From a checkpoint of a small transformer trained on Wikipedia.
Size: 11 layers, width 160, 2 heads of 64, MLP 640 GELU.
Training: a variant of SOAP for these matrices, 188M tokens.
Each number is 500 + 25 x the weight over its row's rms, rounded and kept within 0 to 999. Layers, rows and columns count from 0. Numbers have three digits each. The size before them is the row's rms in percent of the matrix's.

# up: layer 8 MLP up, 640x160, rms 0.249, rows 308-487, columns 64-95
# down: layer 8 MLP down (transposed), 640x160, rms 0.237, rows 308-487, columns 64-95
up308 091:504535498491473488484500480509470521493471496540572496496504498498554491456466500524473460512436
down308 094:533528518466536456459482515492527525509514475518496500524468479524507474440488493515490557493523
up309 099:552513488456561522514474494506469504514480495516467476476491515517501500515492475520537490535510
down309 093:485485502482503449464540515520535470521506466487498483532482490442507511527457531466507459510453
up310 106:506498544505481471549522505488494523537475503513484525484532485506524550505542510504489516515471
down310 106:476462515516518517551501486513480519509479523504520514484499513508526514508450497502504495454468
up311 100:563505465529500495544540528463509483511451493529513469510531480497469504494455495479515469496484
down311 085:482445461500504507465494441509520479489538521528446503497448491520529460510542473525517492537511
up312 109:495529485532544543510518508522529490520534476468478509501498538476511516511504509467477477523464
down312 099:504494472516514486460529452489506505488531460495460491449476525480511480484500510517557492541522
up313 099:523445457520534505534498490475469526484477538549492479521508488492489481487485496485453500491519
down313 104:505526484499462514530522469473499534480445500536503462521483497471495487524511489507501502488489
up314 095:529522528554480468504462451456525530517544528465488486508473484497495469554522507490462493515487
down314 109:501436495491484459482519511499502494485489457524499503480534501459423484485494458490530541500494
up315 093:544498466499483524499557491505532492537478511499478477543485493535488535546559476533475533510543
down315 089:513524498522505496479469527536500503518514505540491481526473491513490529487515512500467499516489
up316 103:512527518539509498481471512486491520523514519471473490500472539501509456462503526484486577491501
down316 089:529480487489487498499560470485516520499509518470473512459544466499500517500478494514530486486501
up317 092:455506505472512483502467460501485526490470481471451513461505521501510534529539490516539478495524
down317 095:480532518522479429513532514528512449558541529502518515494501510492528438478485491440510523521485
up318 104:487466531511468502485488481534480480524407497483510506488488538517522503476496492504535495544493
down318 104:533481511458513542489480496512493492481497484497497506528490464489516480509534524510493520469475
up319 091:549522519534491480520502550489499488541468493519552484454543502524521530480453510516476498500519
down319 087:475529471504527490503494514505510508495494491518529512476478479526481465510509512469549503499509
up320 099:481526530514497499463497510470464501474500538498503509528488515489518484481463506482513482488494
down320 101:464519547471505525475475503487460468543520481503510491458473476454499485479473501445517531549505
up321 095:513461482504504559579490487479471533499524549508536493523483509493536512508538494546488491529483
down321 089:519511485534517492496515485541534477477508524474523523557495480466487473456487507510508477521503
up322 102:529466521497527462531498468502489544502513520504489493508449450457485453523492490498497457513517
down322 094:487498514486475534485507524495508473487479462504488544542525514509524521502458474505532503497512
up323 096:497523501481529463481500460482495477461487488534519551510506494539497485482460490525495496493528
down323 091:494504511472459515516473465509512502454504520523497523519494443494542485486510500482533523490460
up324 094:500482531497508509521498493478524463508522518524525490521412466507512525502506497512500463550504
down324 104:533490501521457501478497532490548555470515496517511538553520504492508528469459517482524539482497
up325 091:490498498499502461506520517530529496470545507488540523554445458514509459509536520484483484490478
down325 099:525456520508511535458487503462489495534494480451516554478435522533460515506502513491513520487485
up326 107:484540508529502526521478487475504502474513451526517493530481537520490495476476524504474488489535
down326 105:469526511537478492498495493452519503479489484530468487529480472481523481490486481462516509527513
up327 098:489534463471519477496495502483530477468474436487513470513472460512483484490537506462459528491491
down327 091:459540494489482494507526502456488521531527468474512520459543528509497500530507476473467482489482
up328 117:505460502457491483530548462554535498498494519502467513499498520531475451516495510507534467528502
down328 121:478517446524468500493563477524479490489529501520517529555491464476467469481505514515497501501530
up329 098:508503498484542500511460483506487479457514535501511532469484476514492520513457471519534482510517
down329 102:486460482482486464467489471505539482474484509532528514551505521515495509535514523445487505539489
up330 098:472526450484515476479514514507494514480506513462486566455509459460509514475490483547518509519538
down330 101:528494474521507552525480451566449516513487496489503488539484504537470532527521514479471486481497
up331 092:499458493496499493470483520462500525521479517522449438488497480500475504537502512503486524469504
down331 096:502519498482492517518489508482495496518518473480512472537458545505518505516499508545485492552506
up332 106:529511499493490484490537420512481480472497501477484531492461480532484496502552476518531480517546
down332 106:474546510511457491471506540561424514488491499490492490493504492466514533473479455513547522501537
up333 105:465486484465479495449487469489464477504516494452491522512525478482472527494494463489487478471482
down333 098:480510523528511489533513502518504509524493482509518488468484502522502469486500531465549510505509
up334 109:486536488485489481497533501460518506499479499538489511533532515506512519478503509513516486516471
down334 124:505517497559485486519513531494526487504492549497464551488490504472527535456478498455567479478467
up335 114:487523507499517498459500506527525453472520466542496552491498514525529502448503518447489483486469
down335 093:497500491493532481516520495462505498518525530526467499492518479498464462483508483545500508525523
up336 109:470486493499501514515511490514484487496489509494510463480459486502510485484502516515505494509478
down336 117:481526509516495516493479510469498468521572455485535499476506526490495533491483471502519479468524
up337 105:492475471488524505548518510484488488517566478532503486480519496472469524472530510503478479510507
down337 110:513506436493514515534456498528456496491497506496503500453493482515493527486470488552484450509507
up338 096:483491481496466486537495478485515507492475483450519524492482502547489470525443457478516483491521
down338 099:526556474540525537464502505497543503451540532542493498464507512489473499508504528552500498533487
up339 101:510468501489481458518498477491524507501512486488507476524497487490498502500500474471505465514486
down339 103:500494496492478515476541494506480455490485529466492483462512509522541515514457514560524476494472
up340 107:542479490509537471498510501468474540469525514510466518507486485495501537504523479512497511513502
down340 109:537472459529503494485485541515507480511494510462558564507486496463490516547493503479504530460488
up341 106:532508529484483526503509530479502482495468516510538523467489530520499483518467489540543496501476
down341 108:522498533520474497491486537517458505510502523468511508550524488518487529526519467485509467504504
up342 094:518560490518509514513533494487517506467479486488472518439468515501512488521527516533485478514515
down342 103:505537507483508494498465514480482525473510518498454478438507458504509513497511512499500453497508
up343 094:480533490478496516474539499514464495499472503492529520491481445471501499470461465500523511501541
down343 101:482457497518502544527451513518530514471434502549506485498506512506496524447498509463504493469497
up344 101:487499471515511503506500499488482508520443490490502490511524511494484502526554489518521528533463
down344 091:538486517464479473505472498534493505500463457477528532495482522490490500482501513511500493513510
up345 092:520498507454503512554502505529495509555492529482447494529511468558509498487476480520487493482489
down345 094:504467487481497469540497507472512509491493507502559489560539484479476519488501501482468497489512
up346 103:521516492492508481519478508503485451487536495531511495442503487504495491468481497484528478474521
down346 100:504466467508475478494478484494525528538516442493470509543501489484515486511486530548483500452509
up347 095:508500536490500488502521507504476493534507480520493483502478477521506560491522500478467513494471
down347 092:495462513521554505482482500455551513480515545545492489478539491489504468471450517518522489516501
up348 099:499486508553559504500543483499477494507539477530488474465462502487449517513515514462478505531537
down348 104:493519522528516479471492490531530456520525482456524555511532551479506483516494481493567483486512
up349 100:511478468521518493484499495453489499475482517506487499521482515476457524544527487501506499495517
down349 094:549536507504529521499555505555514537509506540514498478471470437518509509494495512464504465501502
up350 110:541499492459480510476472504552480532515468487495519497448450512459492493508468459530506564502505
down350 110:483481524469487541456560503561494567464539501459469527518486504497509525464479480525457540507494
up351 110:437438478500483525460521512516474501488483460494493486476486518512481501522538492497486535526507
down351 110:499501519464511514517535514496503474518506480501498471520478454542522475494526503485515512499535
up352 099:525480527476518498531517457498512473513481519511460507551485509470520501469501481525494510555502
down352 098:534493506548513533520481500488489544509482475506478477461567502519521511493511468540516507490495
up353 091:491500475539488459444483528520490478492506512520478480448512465504529436510518488480530474485479
down353 071:508480557472532468496493474516534524482529525483482515514463510488485483460490462550483499536516
up354 094:473534490488486509482459453490485523465456492505503489497513494536476488508516461524456456507423
down354 090:496485504535496482465524490490553497515473490503503482504507515536493464476490543493515500513526
up355 107:472518488438496507538509530521496482508526514496503521517509515522518499437499486528456502515481
down355 106:513549457493507496547505543528517479521514488481497502491503509490517499489499529495531504494505
up356 095:508497509510521531522528493483478502496489530512503507485504509468502504523474494500496521537484
down356 096:508545496516505494487501487477502489488516490469539531520485476554488497452502521499525512452501
up357 102:517510515499523518506480491489477495488479540506503494496510465484515451491518513482482500509523
down357 102:517529524496504492531476485477495526482496522487521483504482536509480510492504513525476521526486
up358 093:505492508483534533472490510524510495472502493483519530537542504483501508499529527507493492507560
down358 090:515498492455516488461517503496516486511488511457508492486489537486484482499497510473483484481443
up359 106:492526494491487533479491494489519531504490510482479517480497475514462536490475510507555541461540
down359 111:529533514480528490504529526499469511522481443512516513495504487495497523507496447579499463512475
up360 100:515523497485516473500504521504487511503512496470506497498478479520454540510471517510472504515552
down360 111:519468572488524498480502497504518503452516474512502500490491500510509541449508440516503482518486
up361 103:556530481501521492498489496460498510487495537482530482481480527471475488525556465504524485476466
down361 101:487555533485500500489470494501474466493510524483462509536457525512487519517521453479500521481498
up362 090:514522500500517529506510486487508525495505411485549521526526426502480448492538493496478493494529
down362 091:523468478498498481512531517483495492507485503487536519494471495507462537494527463486461484501514
up363 104:520430468445497488484509491508515528526512548520509529472543559473465483457505516516498516486483
down363 098:511471469480508521544487521523507489541482526471499487463478466498485515494508479564489473508504
up364 101:518499516504483452533468511496442484503528520513496507508483490462538467485479516487451528526485
down364 095:491504481501514546454507444493494460480501510507538536532508500451492540498486516511497506527508
up365 109:484516482475459498511531519487546490512499512479523508555506498540524528513468519504512511519474
down365 133:498530490489451498490463511492466504498469534465525462493483492505522535543476513490499488521558
up366 094:510533520482526459498459503479536522520483481510490470485524483476486512495432502482458490557482
down366 095:486516508512441532506457519557474493517517549531534484490481520503493480488524491502514532529494
up367 110:514499517508474546478528500477497497506477500529465504519484504516482536509518477527495515492507
down367 101:502466482493481566482469538477523540432457488480536486539499493564528498535470530483489508499506
up368 094:516530516453501515452496500522461494490513491475446498465495496472523471502544470535460484498488
down368 095:465529480527490501505465498494504529540504535496555516527462480523480497507505470480468519471478
up369 101:517501501469469435507505507472505475460496470525515486506496510494434483477485472533496494483491
down369 100:478508481540494541528484522506495493520531485493477487520499530480506546490550521474530528486550
up370 110:517509498469490451521494509507519472514523496486510525519463468436492480525518467489515490535500
down370 102:524470504486526490512473510526463495510538459492490531521464490471491523522533444474507457511496
up371 097:515469484502533553542526463494495533537456525531482535530490504527464467517477503517529471542540
down371 101:471513536519540504519507509488491532446535471489503489520465523446483546543542481502524493475492
up372 090:518502483521520532462481478538471531554478492508528517494524518465527498452501539536499492522485
down372 089:489493493520499476485502477519488484498528488501481516551493527516480520524505459526477521495515
up373 097:521536469499479472545496470452502497467486496500465548492511538526472530521492473535514520535499
down373 091:503514515464502470516472477450498450518502485495525492498471539512513460486484482476472499484515
up374 104:533500517519502495507495490517486491464478478431459504505474482505491499516442520490462540494493
down374 098:470547489517534496504494495485481462500475480501495550523455498513497446502510510524460488537472
up375 097:533482493441471481481523516503502496467498456436507520514531525504506511465538506520496511477512
down375 127:479514498513489524447486515484473527485509500501541485479480495471512478539497506502537544502536
up376 090:472493500523503518496416478515562487502507515477490503535470529491530516479511492521454496466476
down376 096:527494487552520526490540547520439484508490522506533489525499496492498452521510463474496501494497
up377 108:485536480498477526482495497492479546503509479495501494567485498490518467485495539508482471496502
down377 105:505490470505509462486530515474469481493520482506460462429488464498520461512491519471466503496486
up378 094:517500493497492483527505480510496508499506510462501536489443451514502483502489486507504517463510
down378 090:500490508488518521454554522464477535479497498536536480481510523480491535493482503448474511522472
up379 090:476525532461495491474514515464517473488472544497521467492486489510483457506510453453509526493518
down379 090:524473476527499523480477517516478521544564464530491488540519504499521472493493510526491456511493
up380 109:467506532488531490501511497498521461506476531568515538516490519470491512495477484513556507517536
down380 109:499505502520507526498534541497491509482493536493495476529513498491508475488463514487480502493507
up381 096:553537448534547474549494492491501534515519481506479467481479511541485499468541508493508493505507
down381 104:441469475484511535527464490527482483459519479485483486490467454485459547500545488491482505487500
up382 110:514495443497483508527511492519470493530522502517514488465458488512501483516449493510529482500492
down382 096:517482502495500530546506454456486507498472495548502495454506482503497493503507504529490549515476
up383 104:468555536533486477484487486500490492516496518461531547504504452530474500512512466475461533506507
down383 100:554481526497485487510502510555475520510561509528468495537508511479507483521493420524481552507519
up384 104:501503516524473521511506521491441466513494502530527521476492535509495548511500492498526506524505
down384 082:436460488516491501481433491507528504476484491494490493467491545465477482479469477513505493504478
up385 120:556522467486511519500488499457559498471509506549502521484507495501446510514469490508560507489511
down385 115:546480467485519460473486481474528502497500474492503493482482485503516541492469480478518448486515
up386 096:480485505475474479493493517487504483517477524463505501528495479530476512482546516467515531470449
down386 101:521488438512492498523519499541486497498536491475470467519490472485489491524487467475446504536480
up387 096:522493517535503468533497518488538553511485510506512490471488494527462540471487480523494574515517
down387 093:508469495484485497533523506490498471465488459538561536493515501504475512539503482457507536501502
up388 096:551493521513513472517477505478507517517468463461548490484509496459478530475448500491523467486510
down388 093:471485446476504512456489502531546511473548506537505491502464491513463507485497497533513465452480
up389 096:524516488473461516508460471502510524534487554461497519496467489483470495473513488521549514494477
down389 099:512505497503517526470482503504486478486548473459506475506490503496485531510446521502536517476514
up390 100:475481494439457489473545520513530530486493516491484480445455526496491527514486512508511513504455
down390 101:515499491524534501500527468505475458447485487468497514487489475519478498552489454530502519519495
up391 097:510501507461517485551486491477509536528512454457481503534474458472507492519510510468534500555525
down391 094:535506545530462461511501501495512491491526491506499530520475487519510497505492513479546472485506
up392 098:537484537480497486496525513521528459538532513474482512491514528467431505472523451460498481474496
down392 101:526497490489490505497473491504542508491526483497514461437480490527510492548527486552516525489489
up393 093:470522502496499535475509506485497523473476512533526512528482453460517542452478479526528498492524
down393 093:475541518501515488474505513501515556469509511463501497522485525497473469524495512473525478505495
up394 091:493479487470526536503497504461478521536498538513471520476469500548514510502494483494515490489515
down394 087:530528481498496468505506503472496481501482468517528502507479499501500529509465516487490531515442
up395 096:474526515496503496481504489505496525544515519482504522516468483509479487557536503456494489491502
down395 096:499496498498495478499499460513539460469499464511476508522472525482486501479483500540486500484545
up396 102:533475499480522507499493546474518496511503547518488511511509529519499512519493474516488495478511
down396 102:485536525511499562513509517482479547478472496504496471421426531517486510487483479469448523485477
up397 102:481517467491458520435474500554502485503485482495490557474516520496481499499503507512515505525439
down397 095:513512486505497519497444472467519524526521480441472498515514506550506495505511458556495524504512
up398 094:478544491511537525532508538497495507516484573499506531484495490478494511484516493539465478487464
down398 104:549474514486460502492488466523530507454479491476486486502490468493466490504539504494528497494533
up399 099:530483537524518511519505526438504480489496471493533455490497474533480550519516504498491498524490
down399 104:505493501513474475479522502527508505426521517513524441518488485480503474489519498521515480522479
up400 094:535519509538561541472458493509458513538463501531516508518493462491476526476481474488528471511491
down400 087:495530478549513472492504516509460504506515542497515522510487446499491512522491517527497456484539
up401 103:469465514524481506491567496477536527467486527508475522536438496518500497505484490514486491489486
down401 101:495473452471468467479478473535461541529467532527498487514525547497505546486492528495486499484440
up402 112:529529482484541468533485533464521455481506497496507453483547487511492523500499475515446474468484
down402 101:561509494503496495508431494489457493475527501522509476520477525496500499535484518486559481490555
up403 097:545535460473511510522480517528510509484544512485487521508491510537504507493482506559511502496505
down403 101:494450518480533465515477473479503512513448452473488522498502465503502530524533482526492503521508
up404 110:486469509469532459531485511476497538529532522482482482530482495500481473521442524547512498549522
down404 099:490491502472526491458537467491496502509495475508481487484493469500492493507489515542525545519517
up405 116:536475460483461506523475472449544522490462493504500541497498503470448491507539505475534481512498
down405 112:544477534507491493502449501506516524489498458497488517493507442493487493548491469495484503489516
up406 096:488467483468533515501485508510503492491493527541494512476501525460531489486527499534478500526511
down406 100:482474497524513471500475469506471494480538472477513527535482498510512509514478480549475449509495
up407 094:509554517486539554494499462552500528519543542504490471555542502464508495503517474538429499461503
down407 097:440465510509503507513462538499527519484494510519518484494502466457488503486489499509496557500463
up408 100:516545536519481521454484468497534487495517546466536516531488493512512505485531478506487516523487
down408 090:509512476464499530513451464533520555507528523493488481547513500496547515497539480504472477527544
up409 098:486488506496494475542506502502512526481480496492461488426530492524480477493532450510477509516461
down409 105:458504526517498487476515490483496490499509491499472478492440533514501488468515521497485499505516
up410 095:532472456523497508447490493505477513475501508507486486503459524521542477468526500512503537550466
down410 087:511523504533523530544549492492513527482503510525493542486489478518478504477494529458521488514522
up411 098:519499510477490548487501492469465482507489468499534472569502483506513490521540501493512506544494
down411 097:499479499517526494490501459516500483553513520507523543525514505468477517502490457500479507488461
up412 101:478512464506508511542516501513539486476494509496463529499493467478501504492501513469532497532480
down412 125:571483518499549529505532513496495492502429469529483495458507499495478484463509534516531493526477
up413 099:444512480454507542512531512523502445501491517497517511458495566489475532476477490521509503510500
down413 094:459471548494543498474467543483449459521478529478502498472482470514510524484566488503498483515508
up414 104:499503497477485541470520495474489542514484549489455485501491507562511541525533469486434514509497
down414 107:502548519498524505493474498499482510465514529460552504505475576535531497450531503452526491518482
up415 101:523535494493496505506469500523485517472520516534482538481507528517473506509452526504486500525520
down415 099:486465502497525504511487487503500483458531494504486533502489500472525510485492500523526504513502
up416 091:493500486446501487494525494499522483475446498497495499493506507528507533487472519512509519529455
down416 092:509540485485491490531464537488465512492504503457501525519491493485493476474510509497534488483466
up417 096:480521460521480502559510498483506523480512501497504501470487456498524512484504461522505455496462
down417 104:511472515505506490489517471520479509459478476486526489504480500497525475528464549482530473461511
up418 085:536522472478512489451501512493501490482501484504476482523440475475519488445487548500504478488510
down418 091:525549498535497532491508467535525535456488521469536526527531532462514507509480501470471475472513
up419 090:519494454518466495480492498500540437534458523507482516460517535523544475492503485474457496531488
down419 098:520520492485488456502437476473490519488484467502528543476514515483502504484470496499545512518511
up420 099:492492476490492500530492496445502527529545493481482499514481517509500535488502511481476499494487
down420 099:511500480489477472545507503512481539540509528500516486463514479499513510489492512488521528464485
up421 106:487444510496442505516508481495522512502519522511533506480546463464496472481517510496512542437485
down421 101:507463484466487530494468500504496526501530494537564507510499501506517490515494468486516552458518
up422 098:456513485501493466521505521523484532516509442544538536501475491431494495534469484509472487481513
down422 100:519505501473514494509518537491504509491474517482524522491493491537498468493492509488545501445538
up423 101:485513474465506457517484449486490487561503500491570510525513455516501478535529482507487481498531
down423 097:516491512487478490478489543489527513489478545488475453516523462504544485518461494528486528486459
up424 088:509543462498473485537540445479478515466487516482475512562480486479474474488516476518489473495512
down424 099:520462489507518497511478466519515524517525513496496486535482498464541460502471491481472506504464
up425 099:533491503505520490468494481455491507522497509486485498490480470520469535490430468528489507523509
down425 104:560549493484490488546476490521510455511520518466473496542502466514495483532506474502526515492556
up426 111:558475482482540502510490507472477525520530491580456532492471505519481482506471504474438521500519
down426 105:505433513502515536524453528527544536488452496534464500524483479497496486512500515491563493492488
up427 103:508465464500527519512495532496466489508524500500491472473497509566466531488500480496491505534533
down427 099:484535493538526506509556476501518476536505494462544541519528523503546520486470488497476491533488
up428 103:500505515527469514485524483483550518483538484503504488527465474504519527510525461497469570476475
down428 114:506531488520492476497503511505530517462515514524540506533532490497476489485538483520511500472512
up429 087:504538483527469555470534503497513478478498507546525489473496523510471509449495452471505535525481
down429 084:491497476503533443491467508470474501562477503469480503496451489470493487493514524501505494479467
up430 095:520519476491521505533491510509518464525505488508480479473466533512495515498493487537520514469518
down430 091:516496492485490538498520495502482523532497539482506491469547496512538534474518551476483516484510
up431 109:503546507449515510432544512510479506504541481490544464488523507468526515473503492529586489492510
down431 109:546470485495498558463446483498494475435519498502482499479485578473517518564532484575472485500542
up432 100:467501468471502532560489460485544532460500486525487517495523495492513521545503491501526489520487
down432 099:539497491520474481501499498550541500488531526457497484505517501532544549479499495511487472530528
up433 107:459545459489489480480530480497570506537444504483490495502497541492479499492490478517506481467490
down433 106:505503468521529532523477536526512493473515516538544466544494472473506475495519504491473541486505
up434 104:496501498488480495488476486512480507524509504516515475532518508494465430555484472549501499520490
down434 104:498472539456438478527516500518524483494489512484492497479573523514498537452480489463478502494510
up435 091:481511455455533478479489447477518545484541502517463453507511504491512529524493499473524544470491
down435 094:494471532489509504525496527496475468526475538505482501519484549523530533469490519467483520497522
up436 109:526476523478544493416496492498504481518504493469461502472464533515472536493469503484479527512518
down436 116:514505512468473497525506478498478552491550499491531510516517537484515545510481480506477488474504
up437 109:542499527494476467537508456509506511480494512535453516496458500523505490524438500497481532486490
down437 104:497507506513484492508492511497488475493524569502501449507501519527482521479497503554479485527487
up438 099:487529510503503519530479503464501533502493488471484490510517515484507475481466492479491551490474
down438 092:481517527481492448489457486513530485522453491530523515531524486508501497517496505529483458530499
up439 096:485517547483526511476465500520473557496528515503473457521516473500502495506512455532498495479544
down439 101:482458506539521481497483522488507462533471493508556499478521466480482524508498560500508477509477
up440 113:481507522528516530459503502495513468499476497531476511495482478516490528515530544511490492524464
down440 104:475496494504520492510526494478467497498509478500489495501512522477507539523536485511500466558485
up441 095:514489499489546482476474512518482511461493463493536516485488497466490516494506497493447484484511
down441 106:480501477510466533468495487481488530481503494478511516548484479509567542479481502508473480520502
up442 104:430468497488519492460518502527467515487555474498536447524488466489499509474468502516517474526491
down442 106:502540520468488560538486490577462509453500489470483485509501438499536445507496520478532506529531
up443 105:498504509489485475461491521502533497497482477498501508520486477495484543523469472485517502496496
down443 104:552497479475466507511501450479483454514490451484515469555533473487532507531514519514506495498487
up444 095:521506486500505555548561448539491502521544486473505533501453523503474542491471504500451487524507
down444 101:538508484491515522546498504510523485473440504463517514507522518484460560524482491485506508474451
up445 098:492476529482511472500504504525496533505489500474511494513474535508518518468436492497529523532446
down445 096:509507513454488485511528508470497474471520480459502517493520493504490523527487509501489461505517
up446 088:470518507482528519486501517486495465509456518468502530513482521538508547466521515467541491492480
down446 090:483510520510480488484539504532488509507513541519503516479541522500446503505526483470470497523488
up447 100:488487545460512551469527515495486498488474464483535530466499543494538486485478469489481497458477
down447 097:512497498484542526474447552496469503517488473471496508487468504456505523535573504531523523514510
up448 098:497493463476507465516536526513565496532502531520512495520473508507523530524537519488531504496532
down448 090:472542452501525469567521496469494486504518494526499488477489510493495514477501522472502520526483
up449 092:503484460480458469508465511503446462497472506495513520486471471505490494446505477489514489528544
down449 088:467450501516521514496509492477525458475533499517483546519485489475509504499506539527507517472454
up450 099:481445480521498479536552488480486530461516511458501508518483464469481543507488479486472504523523
down450 102:516480556517501521544485536535519516542481473468504487465489478487514491537528533498536498480471
up451 093:480508527514510472482485455446490507494490514546516487496522534504486493474520515480472515542490
down451 091:486474493505511493520516514549473512505506530443514482509485494508485511501524466550506568510524
up452 098:489476457525551501483545494506512466492538520505485476482462513536510461488485494540478494504505
down452 100:458540514509514475489497499476509521505500476504470508507519488548483481497481540502496508463530
up453 098:526539523463474499459526493494491490535513500503446526480523509528453476483526525528509513491479
down453 102:481507468489502472523524493497523478434476546477504494437522499505496566531530505517473478500522
up454 124:469516448509489476447521480543504535527483489494501511557488481507507556467515508486514494422506
down454 085:507483512489497496502520493438489511504440499525477506519520525480494584490516498484499472514487
up455 093:526513524486484481492510556515495507484505524487485473482512525481492496481500510491463508541463
down455 086:509473494498527482516475496528550517537505497517485498445472462485511463519497534508493503529522
up456 105:503522498527500505486495480492514504493513503499503518501502526478468488521514496489509527508482
down456 110:513503442525517487509487525521494510537502530525508487492500496505530520456541536516493489486505
up457 095:466493517520500501506459498503486438515481524503511509479506461469499511477507491491462529478476
down457 098:473467488535465457506509515474505498473491505476466454463540477508466489547513518470478472508470
up458 103:492521506488492492502537489480470514464471519512516520483482520487461539525494474478572513549493
down458 105:485491471455519486528507504520478477523456523456501479537508520494495512451519502545463480478542
up459 091:504489447478473488478453504502500540525507511503552498491437521492528473482484478520515500491503
down459 088:467523547494477503518489470507489459491471471483478523527521483552504526537490509522472495510498
up460 103:462486428490501501513556462511540492536485499486511512485484506498488515487507527522519519480486
down460 110:485532515531535529515539525525465521508483506463478510485485488469487496533516499549502482524469
up461 097:508477529519511498458489500456511531562486544479500503473518493505511486504489527491509494507492
down461 102:515515442501490479550503453516496488473502484528568502495517512514484496487484505523497472452540
up462 099:473442541447501486478513484540504523493530466465511496501473499470542498529522509474511487494501
down462 093:556538452512516471490463450476467460514472462463503496530509493494487500547476560510529502526516
up463 106:486451466522485509518502486484481539485479532503454511460514560521490560471464479531471519501527
down463 117:507445505483508491510517468508467483484455538537456480445481510501512473514525516513467519519480
up464 098:526504472481520545474505483484522538511505507531479491536519480486483536518531475531480494492519
down464 101:502479480491489479478563481530531547505526500481544468488451500493490480451494529533509469460503
up465 103:526524464536472470520496514532499452520505491524542503494492507500513465490457482511553518548524
down465 094:541509537526461504489443504568468506477519544509491513487510539487500503505479506522520526497518
up466 096:488501502472486475523463496479524491518541524471523483518513482523510496477526489488489544501506
down466 096:518490469531510519492531516503480533482515496511494497517495489507483445498490486518518496515501
up467 102:488509470498477476526495516474509515448469501499600481516488488468464490478487496528481480513514
down467 098:462540548529523469444560438527520513513548518485457520519485504494501498501553478488475483517509
up468 113:489501492524535522499523484512452470561492527477505516481487441489512493488526515525497471485514
down468 113:548496486515500501510499519557483440470457488533464538485536539517497488533522471498464514487497
up469 098:487529457467450507516482512487520492529512458456474512533531513518505481500490494503498493505498
down469 101:551537490530524550463506501499542490503449516470511483538447506489487477495491493543508479550474
up470 087:538458467525508482525522497500463489511498525509514530473503521483494533473475498500529526512443
down470 088:489499474506502456540524488508471516504474490460552534485516496509492498488492485458485533471483
up471 108:479488487508511486486527478493499486519505478500472497503514514557530525497511513487519500501487
down471 110:534479533485494520501489511490548511491484487483509497471492516469509461518484483444498532483516
up472 115:512493529530544526561530477499504530517510536522475486557535517503495465491533495496504538512510
down472 118:483530515481478515481494495469511528519512489530484525488486497482500474477493516506466495490519
up473 108:513500500462488498518519496517501469482459527483473498471463506458482548505481488455493502498541
down473 111:484465466527524491512434531510512485445518504481500463559505504503511487511518519472517529506502
up474 088:535521475545517471491579503448525511532514510482470524509461480536529558498462499494473473564506
down474 096:496519472455509492487508461496483513494478481503512434447513495472512478521484506511489564444543
up475 106:562489471494531495496487549520470507501513517522513499486510480488516536509467502472463485515500
down475 096:487528497499503469534499492515463508491482525518516482480507518522541524518532476482466518465516
up476 098:489487490500500485511498500484525454478522489539551506492473438514525493506480511509494505537505
down476 106:501514531519495496485505513545499499481520511458518505478512458462476502491455512522497541528491
up477 098:494538505505511456558517489489519524535463494473510538503494501478482542507514478468494526519516
down477 101:480505475485468509497436495532479505452516517491498502468475506513529482475466516482535485490515
up478 091:531515509509482486497470448513477487493480526478509546479471526495515485456486479531503480488481
down478 099:472484484554500505519496497498516528476499472501463524545513473521496495533513520487496511511511
up479 103:494481442548506544490525484462495483450496506462539473444471477497487518498510500485463517507500
down479 104:509481498565511518534462478482476528475454492497501484517512506498455498475523498513518525481495
up480 108:484532545495487470463505531475479494481517473544471487515539461510475478495504480532504506547535
down480 106:470511446502481496456521483486499547466491525479516531532497492508519507517494529543484498478507
up481 094:537534500496494517475453481485536478513520475494510505507523513495491458496523474542486506512490
down481 091:485498456512484457540519502495477509479489498484516503540498531526513510473510494465474473494495
up482 097:498496488483487512519550457526516519510541532486469509522497489502513479488505499510485490529502
down482 096:497501522491489507490536530488517453508482451487493532507524493522516500511510508497565475481497
up483 103:485470492502492483520477500514504442486500492494520552517477467469512483501514503545517479479478
down483 093:469467508474469530479505516473509479468482495483527534468508508459471500506515557496522472548509
up484 106:538513520482498515544486467511465453532502523475446487474491484504479492508551505486452483512498
down484 110:481463474490471518522479516506539507484495504478493485484531451470472521487506493528503516504499
up485 105:514529503502518516515515448514488478491495450535484502438527519453469558458480485514499541468498
down485 101:481564486490491470478496527469474495478483503532517510505449520478513463506511521557480504494508
up486 099:459535480495514512486540475470537513477499526481485504519490440508475479526479482493511527469523
down486 106:523500468447493523472501492521468512521548484467515529522462495520529506513504503537460513481461
up487 096:522501479481509487477505512473525532516523522505461485502515481512476486469494492506577485480547
down487 100:550494502482495489495490484535481529455490517502507456462460502524449501519550508521505508498517